config.toml
d_model = 768
n_head = 12
n_kv_head = 6
head_dim = 64
d_mlp = 2048
activation = "swiglu"
positions = "rope"
bias = "none"
init = "normal"
beta1 = 0.9
grad_clip = 2.0
batch_tokens = 65536
train_tokens = 836000000
Each number is 128 + 32 x the weight over its row's rms, rounded and kept within 0 to 255. Layers, rows and columns count from 0. Numbers have three digits each. The size before them is the row's rms in percent of the matrix's.

# o: layer 4 attention output (transposed), 768x768, rms 0.016, rows 130-139,194-202, columns 384-479
# v: layer 4 attention value, 384x768, rms 0.0187, rows 67-75, columns 384-479
o130 099:154164110225126109131129159129087126142055148139189145086063145141099206133117156165081130136158062149098114135136127087199143148090113134149133170121160140113122108088135100202124192192088155094114133050136093114165121104148152085085114119119167135146120134147132188105108141146076117141
o194 100:145103132138082136122130154173140120128096086134160117119152097134121191092168148125134191215127081123128062139123125138190169158116112108127135159117123095138115141129126155157176150121078146113091122087028104102128140110094124112166129135090183093153152179205111182130109126118107147146
v67 096:171141115140130216129114138167167127117113140204101179122155111107103169128132128159092169162174143120144192021115122107124096123163117073156109101044099169113106128095120193201102115131158149134126146073142130081149197045126114136110056120163183104097087101096124102079105107094092171126
o131 096:127236153177127090119113181142105128141174117158163131102120073153067137167144095168185109096205110104191096154156097172142174187122018144087124161091125106113155187084112109139124082127063106103099122142090165134096142128152103116085137145112141143107133111147136100089120161152092140129
o195 098:153241146133122143159104171113185119169141201144124119137110080167119127185138130101176154100142123089109097161111082117149176201147054167145133086122094116100108161096134136068094133126132076089134131132095165080131119143117097115064092119151154134131169116142120109159150146160083176054
v68 111:123114162122140110095149126129161234121120121136125102168177110156127129170139112154126147101091103198075189156103118149109074196172147151076117142114171135143095155128130087152115117159169107132115097161200145113083108084131124159137112118116203110103131149135150223115124123126153141116
o132 111:083127085112156121089099136145111115076113098119116153137090135178103142150103128134108111105157180116142113085134114127177146124126109149170132143113134128168136143141161147143164049076141130114168147104124136114142155176100092127114130072146135112121118117088195157078137066135067103167
o196 104:159133147085175114144043120127203098106131137138143199164155114115087125142164143163113094162095130119150075074134114112210183133118071182108177064120104127152126113173120119127143072081143147109119149116079103076110128112139162176172141117127161065096125013071107136089133090103132125185
v69 099:082144129079177077092180103121115136079121161065161101148108123092175168147121171117142130127148190157157170099038094104194105154135086094141080132116184160072164192118162088173161124102148113093156121123134143145160084089147116121142111127099092130152138114174105125097098089109159135145
o133 100:164085076117158117095052074156134136127095122106082111106069129150164123147115112101157087076119144161060100096147093076130158094155104169127093193159161166131123112175164160168085160157140123121118131135115088125130158073129184125109102145144159093176137122120133113112094131106137114176
o197 105:183120122142154120117148062184138146092132093138086146157118171149181153109149110133173111109122099159114096055127131147126127075120103125118158169109153162104180147146151106149084148147092147187105180161131137123134173123094146092098058178116148132177116141134103078094117148098130141216
v70 104:145123124097194122121074119177157134145082124126158140132140110141099120188131131072145125107147196114162106134101106105166100120061079120090161095150123097134147091161132088098152132119153101142118101116086163151086111092131127177112139133109093134147107115131236143146118124123137067136
o134 098:110070130087154117161192117148129133108085133119085114127198115119148086124114197089124140136078190171160150109132160120160146112143090111128146130130144142159110086131134161157139121118207098159156093137139063072106119122186164109153152138169140103143119129122105113170095046093096108098
o198 106:130138170111144075135149119120121145120130168207139153139183098105095102110130148118149097163098177124127169113120198104137107136090117143143140127115122161166129100147122107185096141113219091115168059126151113092144088097202142118153163122162131121131121101173136144134080092140132118103
v71 101:148130184138168131088093129181148204155110157195134119104105100135129166114121108126186162135149099063099115162136112078132151168143100107153174134129154132116130102137172172122168129116098132113121085109164100132127110161105091080140141169118164183093126064124137185091149140155154129146
o135 100:059105132046093114104181112164159093132126129052186132114149136096134149101102147087154194162148109130140185084074091107125121064074114112137129143135156058172099096141136091128095175129102148097130125087109092139107113168093187100133190056098147051133127152066135104152083090111195118080
o199 099:103161139098134122093139167179140099127128111104140133170113133102118130106110117080164137083150094093150203099116135122116124123107168128152150151066136118172099121160009118103111176087096166104152060090096087180112082125183136108155142117075133138166131059152100145135103171154135102118
v72 101:161122127100157151106113111083124118168151125151134137150065162056166101115141135112087212117133138176117090144105115125152148114146058157088154123128154106141074142096134047134087119121094173138100164166209178129146101083136107098154120182117156157133162162218182161148175157111107159155
o136 097:130155091137155109097094106096121119112119148123172143165148122139186146140077096170127071167126162142107130168153175163150114153070177114133137119138114176119115171176153171098092123071125100120147127156133092156134121087097133161167061116135099196136116049108113166121111104126139150172
o200 109:111096119087134128109156131075132075130094135128132195095130096175154152106124109145164107120107219135088090154124127194118102133095193126138094088179156147116049146118104110072116108106157120144086142154154160112096132125137083171131083149104151157149138046184104161134151131136117141068
v73 103:128106136103136136103114146125164142126156176132182091118098131109112103103113137102199083141118109159124105143119104095172111184145142100087073120142111134132135149142162114148107078149086119165156113063130113099147085071113129044133120074099167109127116092193095123143139159141225184144
o137 108:132139150131122092115118142179112130139136070120165130119036111106098147167128057149136112090138162124161038096120073137129175162023067168112137184097177152140179182092089168106182120139142167118101131131137135146158120118098149083104118175125130114145137188154121104053141186161124129166
o201 095:082077156132080148127148167174127174111125039117127127113098095092128172127148032104115093106112087126107075126072089102104107128105072206148190198144174106119123150061152218099152135129139156076130143140157106115120152102063154121127090129136154108137116190175125086137143191193091185219
v74 103:122125094081172093123071148141143186111175131156089088193000147126139114101108151090126105100147165139052102146090133111092076150108142188179191118171113190176060089100053170149134112115128063118113138161152133149099195098155094105125140150120127132179084148164108194127161167081081140144
o138 101:103145102122084147140172185134106142130159123151124131151047139135105070124123094143136147157172123107161089059119168125118149157099122104149102187110115167181145150146108155072115160065133080158157112149131170151133151100083172124114136127105138073142102139131135118129128108136112117131
o202 104:118173102103096115142150186106118163144106099148129125105128141142123117137101101138101083143124149123086144045128113131148186122094096138124132157122115170150114141134114126086134110082133118096084096090094124172181160104205161098158168093109134119072130102037150095156135106159115136172
v75 094:112118132112155104147090206053162169146057148188105161127145154105110102103185150097140126096155126119125172182161155080107106141130142090073176128118116183095117150131074123130085181124095086134111139091126073093066255211105114128128130136121154116132058105167105148155111124058181137155
o139 099:116151186187134118139112200141116102151093123200104079157121144135100090130126122132126116107125192082168142124166151161127131146136031120114170163077158138128138140136068099058134123064095131123123114169150161115126091115195102096120108126132130114089124152153135118156152157178126153116